Part of a small language model's weights.
Training: a variant of Adam for these matrices, 867M tokens, 4553 steps.
Each number is 128 + 32 x the weight over its row's rms, rounded and kept within 0 to 255. Layers, rows and columns count from 0. Numbers have three digits each. The size before them is the row's rms in percent of the matrix's.

# layer 6 MLP up, 1024x384, rms 0.0343, rows 235-426, columns 352-383
103:134160132084092088180075119108082135162155116164090128147180100121100121140127106116100128121130
097:080118136125116139154100107158152128145125141108140129149204131118106126095136053041135149104094
097:136087184077115120109118137129115151144167132092180170114139164128085136168132145128152135074145
095:156118077147077085156117122099120126139133086111148098181102111149141108063093097167070110128161
095:174149122163108162109170116081162146142149127099139116108121097143129107131167080135129146200094
085:102128126149131207108108088097119144152094093152179171153148095076096120156102099110176097162097
103:158120099211174151158083129112165091114101106173075151127132178137136139107174067103113103129115
100:098162107168077093158127114080097119106150117184107046110144058105145151157162101147129131143101
096:118126160105113149117151088086104112108108206135102170171082151109207129140179105106161082110117
103:117126109108096122168081179097149121120124126085147119127052121152139183140116152122138126117098
096:100129109147138157080100146175155187120137113126111127096166143087174179137086151116097080040101
107:141106055083152066068121102137117113102106107123129147132168108161062102100132153092153152130090
103:084129084181123090113174145171135095101149141116105160090086098118161100101171095133124149170143
107:076142098107129113107145158128082096075127121125174098129049155138121134106143150120099125212193
091:134169110144125158055140093107093111115096171129123124113151169111086145159128089132186133125123
107:148114128135162127110094176126144136141115129080159046170109131147145088154128095157127120111120
091:131130124168152088119133145116145089040150146140077130152145083115138111087146083134131188134133
110:155152193054079142136157147156153138185114201124172111143106121151158137091107114093114097087128
110:152110128128153190149133147092175110135039130141108082125115149147138101123097153103162131120109
089:111099158112142092170166138172115134145196103095115094158140137160089125129167166122167080081190
082:119118138109139139083092112199145107174110105132135154112134128106210097124119162099153152188145
088:082123084094136138055084132144061096111149130089134113180090033121127131117092058132143152116086
107:152097170136077113107135106149160090152144122101127147130126127087145217103195125106159171117128
104:106133093163105175094140129149108091128097062150144131107169117086147109137127126134116147183083
102:129167137134110165144133155183179082162118202155131143063114150119144124102145119131089139133171
085:137114113133139108133139130133179139139149184130131131192099186140155144108123127067147175161098
130:102129131198054130103128119150194121131087082173107149161150150114141114176095152061145085078141
094:179104118171165146145142123152041139124107116160147098126124130071067155104132135126103112143126
101:131076129103145141134152121118098107097121143149140061083095088123114157154103152112147130120084
095:084130133112067135140204110115082100150148136131145162188147080133126140071108104185162162132168
102:101119166103089163186119185159133114151126177131134144102173126179111132169174112126098159105129
098:110164144146146160106171177109125123158097118131130135121201131087119117091195117138121162122157
105:110108125144118139147177117106098152144104141132109119169213109106097211113200168053067108112143
089:102213099134150107159108109133094117043143109112111135095148161127137096089107110113104131090116
094:129194115106139142162157190128122108188140122133127111131101135126207100072103148155116114068136
094:135110150096181151106131126141170109090075126103141110146125148100144169154125125185136139099136
098:144130101178161150107161130181068136102125113181135112151133125117098099153136176162104097139117
096:142111110149124127131107153090102200100170091182155136084070149172186153136213167134154174154101
104:121108103147069120137096128069160161121114158141178091120129102093144111180098139119141104125110
111:108133170136105124072111154134190111161166113104178117135120061094161111172089122143101058152159
106:132124079105163175209123206136107113068037165179079139110151136132150149128130137118114128137103
091:150127143086094077131086105117154058095172176184096108093148152143100137104140130110092166137178
102:049134165147041115077090093141120156096163164155145148138129162105127138114094122092131096083092
095:132150107099129077152148132171063195154092065109138143030083169144159129145125183098180127150099
093:109139114114132124092199122142103124125133086168093118124169169100149176088096127144066094123218
084:134068076121173131176153113063119135142175196147121102122055112146118103148107142107142121142165
095:102151158112183160119219135158169116108152129175155106131146126165138140109171131200160172157135
105:160108176153133129071124138153114053092099165111109125118101126180093111086101124119169093119120
104:180110144129086160182086147113141104137088137172180135046133150105132116166131153143075148127117
103:132133145151115068164099154123112154112085151159108111141109118130108146091084173120147174130126
096:107094139144091146117099123068142059097144119177069121099178089095158147142149118141097107132145
099:117138128140119108146104198104157125177076080124147147113105169145107074157125167142164164165129
109:142143103138124151132125180098071142133120128098156180147127186121118120172097164176114135075115
102:147161132129080127113146140080090066118176086073118147121148096111131126148119174096108119124152
096:073153124149100128125087097146185130090154155127106138156129170145094110146145105131144122165109
086:156236119213114135171078122129091136140105124170170131180120136145082082083162112149103203135153
093:151170143118156099111134176106150153062122091109120161159122180131067122182139104116150128113142
103:143103152137119103166138128121131130149102136113090120196104146136153112131088141068108058180095
101:132097101077118139143199143086121090058140081178144157191154086085101189094174111100098108117168
092:086197114118109130134188109139099126056053104138095173072181124165088135069110119150110115112118
089:069090128124117033117120096107093119111175073191111088168113120108097137096108078086080108103141
097:132083088139120143145146112166188095077116140127085193135118181099183145132127121100093102213155
107:096167103175154140125092136129113136090114175182123172110099180136106124114194192106108137127115
103:087117137126131126148166128169164105146112070121178139157146156056130076142125096126116092095160
096:150097173144145058127126126127146138085194138125131117120102105168141174136158117148123096111114
101:145176144142127080128101147084192147182109102122112134099075095077109143163146158163089160123138
084:125150134135111083079114139124100112195127138150113083091060148108094114110103111116114075134130
100:133129067201140139165102133146161046150079125145136160115111166169179103117094125136107161090058
108:142140133090187079144111162083115117140158089163143140122135161105125156179164150125099089121140
097:097132148158130096107089092107095123097194119096189135108100123252167094092101137158098132105107
095:104090108143150150107177107113080096122082171078164125148076114117136162093156140145162132077145
096:083132114147089143197078149093124186030076134107140165129130149084119116087099093091108163086103
095:090172111060137102106105091143135181066094154072124111107135175164193149148140155199097129050146
102:079118126182131139205176176119136167139134094091083087152065125140084075096150110168072167118095
103:100099087099163084086178079155115115118094145157186187124106194103077191108129108099120111139154
091:114156051121116129116179176096127087093112150109110106124135097084156187103177106124105102168196
105:157125086139091099055139132108117120167145098086086129193181136095133147102127170157105116154108
092:118111102146103140134183153066149154089203164148121155094139136118133109132144088155127130095124
106:091092071108094147124089129117144125152087125091120147071145136159150200112117152097163105086159
095:169123177166140109122125127114105142162084134126124162090116136135107165170088133147080170184142
102:141129118090125137129123140115118132104161093095130081139117081151177161096103167137089115115200
109:139117095116124144186168126107169153109115126095151187091128093125076218112115117096157168100097
096:128094115116160151120108085134204121157161183126143132162132093136064174119147154128172160109168
106:118129146089102089140094133133187149162159144160170170096136116121132167173096147114091100103179
089:125109079138131147160118182130115127113143151154163156118121131109144113110152068129128073189089
094:087069076129109137119087110134177167134137096079152137080175123138164108131110156126148183147130
104:099104066132132142144155143118132137092087198123141170154110077156154144123138116154129072061131
110:105130167134186149125111127169074100100158133044111147147140128154154177087115120159147175130114
098:146116145208140137115125175138171164113111106106101156070122116137117148163212184093131094103089
097:173157109169127169142116114142112139161096118177092120070137123169115151138124086122112115072146
100:160130131121083088151139113115107099108152129176163128106097067105084090107143148147134110202132
091:086135175161177126102090139147106144091155134154128144143111168117135137153146148186146109124119
097:099136096167111131126111080113120094144124150127143186117105193125179115112132155146154156158105
102:090121105145155119171114145117089122172118148160078163071088103075118115149137116085141114158162
105:066167124115142122138174122064102137107112144149169158104138154090159134094145142104073147160152
093:146110175119177142106167080139192128161159076086129109168092106166163146119133166086156167135118
101:089177141110109089089101101102137163103077091170070064160138132154094093113173095150114160157217
090:079076100146136076132108113132117098187174131116154094147152107123085182147127152172132114079131
087:116101136121120125125099128089139120086137109127117120205111114085163144112178134105104079179111
114:071053074108134114104087115106116074140118084193105099135093082110146166144116095079143134132170
090:134087182082126093064106137123160065162155091137162137099099139101169110128064138134158100119110
095:146121078135108155121146131099100098113105094144124113108157107126105069101082164099117085158082
101:184124117113154139151161124119177147121122101151114090091034125170160156166127115084123138116121
094:168099120133114102119110143155124152137125080085170090115120104140116099121138149168139127079109
100:108030178098119077149124110091098102096129159129117064135099175103079158106152102092165148111146
103:167150072234112144110126133107132119204132106156129122058189073124071097140097175143055160140075
102:058091111097143202124239114110082162214125117151101181129137152138105119124109179122170131174113
098:164117171108097082075118095113187164117082159099147110089095187132162106173139174135140147178127
102:095149123150164130194184161111128103099147113108177095165134086130108135099100114102105137112177
104:138154131107117118149145179201119145144104137092141106117155122129123119079104098141126156135109
087:124144126140109133117047165130129153133149131099145093132071145139097122068127158137100178084175
100:122159178073122137074093154191160089201116169125130092130139129116079094197130123130182108151125
115:099154144083102123093117200169117141172123108123129135122132111095170052149117113165170120147140
101:145114145109042142131124077119138132181102105157132122154108147127123094117149156159168168116150
111:095122187119131191202167157128078076213199157099078084120128146124158119151065137133128154159159
084:153157058081128141170090160142126088101132113114038113180048109103078155122105124135180170141133
113:114119120100170129186120084173171113101136168202092151117161058097107130128166121122131115116134
107:128101112175150151115116114155103120154157159135069086169148104146148140196131143143119129174149
097:148112132180165133105151030108114088204126162076121094126034150124193130145099207127162151141106
101:156081130158109089132139107128144101088092028150085127119160120149177150123149104112121162149121
104:120162144090104062161098155175098167145112099130127133099164084084129156107124162107138083166166
096:098129128159130129134170123114033149129121094135064137136154122146149152086131143187152121112135
098:084142139081150148175110158069090125127108103094082112135147112130130070116164120131135096093125
088:113140136140111135136101113083137102075128061128167136164108132128077145097040068096191156135131
107:170145144151112154123063148103167122084149125115110138101119113111048165153108113123123161062134
100:088143145174147133090134166101132162184126174116108115069115081081181101179107199148134115107162
099:109085150148127121146229129070149129088076107141181120106125163082151147109150088160092152150194
098:053169134102106139133146099123096105058109109148095184166090141111178168123132091121166170133159
117:099110155110118106158172152180099107062169149144132136158167120116080137152204150141153110086174
113:194178128191139165153109118065076121148094129103117132051103183138137088145180123108127134114128
108:133170120139150112081079173087109144087144145155107152115101108169181150184164103151078111143099
096:191167102088095189105099119113148149147133075064167152162104190095106151115083146102138177121103
088:112140172083150168110187153154168196147123021145128138180090153120111105129097067190138083086102
099:143123141167083115098131101180108115113084109145129112156085137118150115123131158135149132079101
097:161110132113078103079159095166144109161113078136106133128200141081111057147146099108135119072093
100:150103122145117143105194118129093103130143174127143117088182144090235112151162091113101124178129
084:100152115110146128107110137105177161143150194121121123108144139081200124169133167131111100127103
081:169096123145093189151125154083095127126083150130152110167116142118130108111140109132137110205151
105:109148160174155138085137123120095075093109191152114134180123101170141121141120146149093073086103
090:036069123138138179127125080156151117097138174156135107036116112178124178156146118054092141183092
113:097118116161117166118095144135173145165184128153117123147158098115153070156092134182129135182100
096:132074101124099151161136134111107119184138146142150185141121165149113180103105092097123191157114
106:164137109168151129148161163150101151102135142119117117128153141081113158121095193141104077156176
102:112149141124163156108185106099160126137119124142120090177140115139109113237148090190130105134110
106:108094144108180085053098068079117145127179083114123075119046173181081110166138114135154083080070
094:126181088226093105135186119130144167142108148077127122202094092138136108135184134128177115158085
114:144124103113083103101118148099127070145188101157192162181152084119104040137096138111123141116182
099:147170144108167150160104130085128184135131155141137118096140121175163131132113174107123179122066
091:173145121094092138131167123093146040131096087142099103103131165135131147128194111121111136087142
104:121144096134128101171115169149118134050147149147103156111118173093117115096204093151096095127114
110:156070101119144159113153169156122161119076110107146133094183139147166147108105110110122109060096
097:138089155131122119146079059120143142100143078090126118120157099118068183151108106154135137080125
087:139097099155135116148116115123088105129200178132110139074115069174145131166101107074137121061137
104:154127119146129036114194170116113153184068092187153131099076106115087166154124111089095093118083
094:112157106110101120062099138158124157105126103164125116128110155125162086109104116193058157093154
093:132154152060113132041140109097119123187122135145165088144081137136112088102123087119159106096105
099:100148170204139132119110108075125115091181114118160107058112159141126077091137110119136134081090
102:133077165139081134060169107148115109100126138147082130168063143120165134134136125106144085096092
100:200142111157184137178066164116186054081139153184109147093101150168133150114107126148084120078152
098:139132081189133122136191115178107143152157168097150100129083156119121131172100166131157163162097
099:188109134130134078079134105178108093155116113181131061144105103200101152134130177151135135109131
102:122186123199125180121174142117144122169200126124131128153103112110139202120154166126141096146151
095:180087146122135052065110135057107129129162123153078173145107167139123149145106139117119088059177
105:160206160178112193106131145125063104166113103089088131124176129119107083189136132129196154135119
114:150079211139126071094152108111178171099116100132121099172120078171106108155058169113164153062139
102:176132140089176153123167113118128120172115181080125151154166125086164123146161107080173152103128
098:152157123115119131094172134124125109113150134111091157123161134106077124087062109115117104074162
098:105094101166117083095118087128135126126132125159094133130091134111093152162157117115075059087109
116:159079093090114158153117129135127137115108122149129108110137164137132112181082100093135085098125
090:076128159101136142091118139152115132118142102168094099173205121174074116126101110145075059149082
098:112148114120085119103162147120052101131121116193108098081105146097115051182152121134096079140126
103:130121139095116153160102187107131118183107109166131118175136171087110156130099170135144137094126
098:105130139137164161114087121159217180095133166145114126128174136138162168167109160201127124123139
095:154077119119072100092108112117143187178163151123169137083131147109134140131132164104136125119074
099:148134147077120173120184168156064133143105113162191141171129082160124119125156129132143103137059
098:103121211130170065094145103194097164057101096187162155133072147150156090115131152075093131092157
088:104072159121149096164097187118176120104154134119156129097119141154071085138160125151097125121124
101:160120117154117159136093091111085105141172073200137193102080107119201165167073114126104136089090
105:150159041173099088104084103119161119107078106131127133151172190109123168049142116158107137147116
093:112153088061145101179191115101081140130108095142070187139165168109177126101128096094086132065098
106:087205132090146174138138197115134092124130170177178178134164136184114099126115142174056137177106
096:124095121144149083150128136097144077191073118092120163166173125123170127094125146176144085137181
104:127094180121175150139167106190127129154120162119148057171088104144136119147073104077102168078097
100:112152127173146127130100181156145117070066148112068106120109125152138119183093128120165185162104
096:122127073123096102125113107137156176111110149123160189118139193100132089079193137119088164093205
101:211072094135152106150150132099118134153089161174093119145073130159111076126069124169112092157113
089:121180135152113152118168138104058146090136133164087126074145123114129078127123172113143128143190
086:143161153039122080112137149124090141124149175141172170099128084139099164185069133127116147076141
088:108095105141152152117151148121114132128107102153143119086170118149123109106171132159097110138144
089:207132065102105097113119091133118182118094093149136108105134183085153103138216124116150096141189
103:134066131174108069144133166114072173163088076139130111155170130122153124109146174105172080132110
096:133113151192121057096118173142182078138150141121124117154133155087123052094140148135087195102137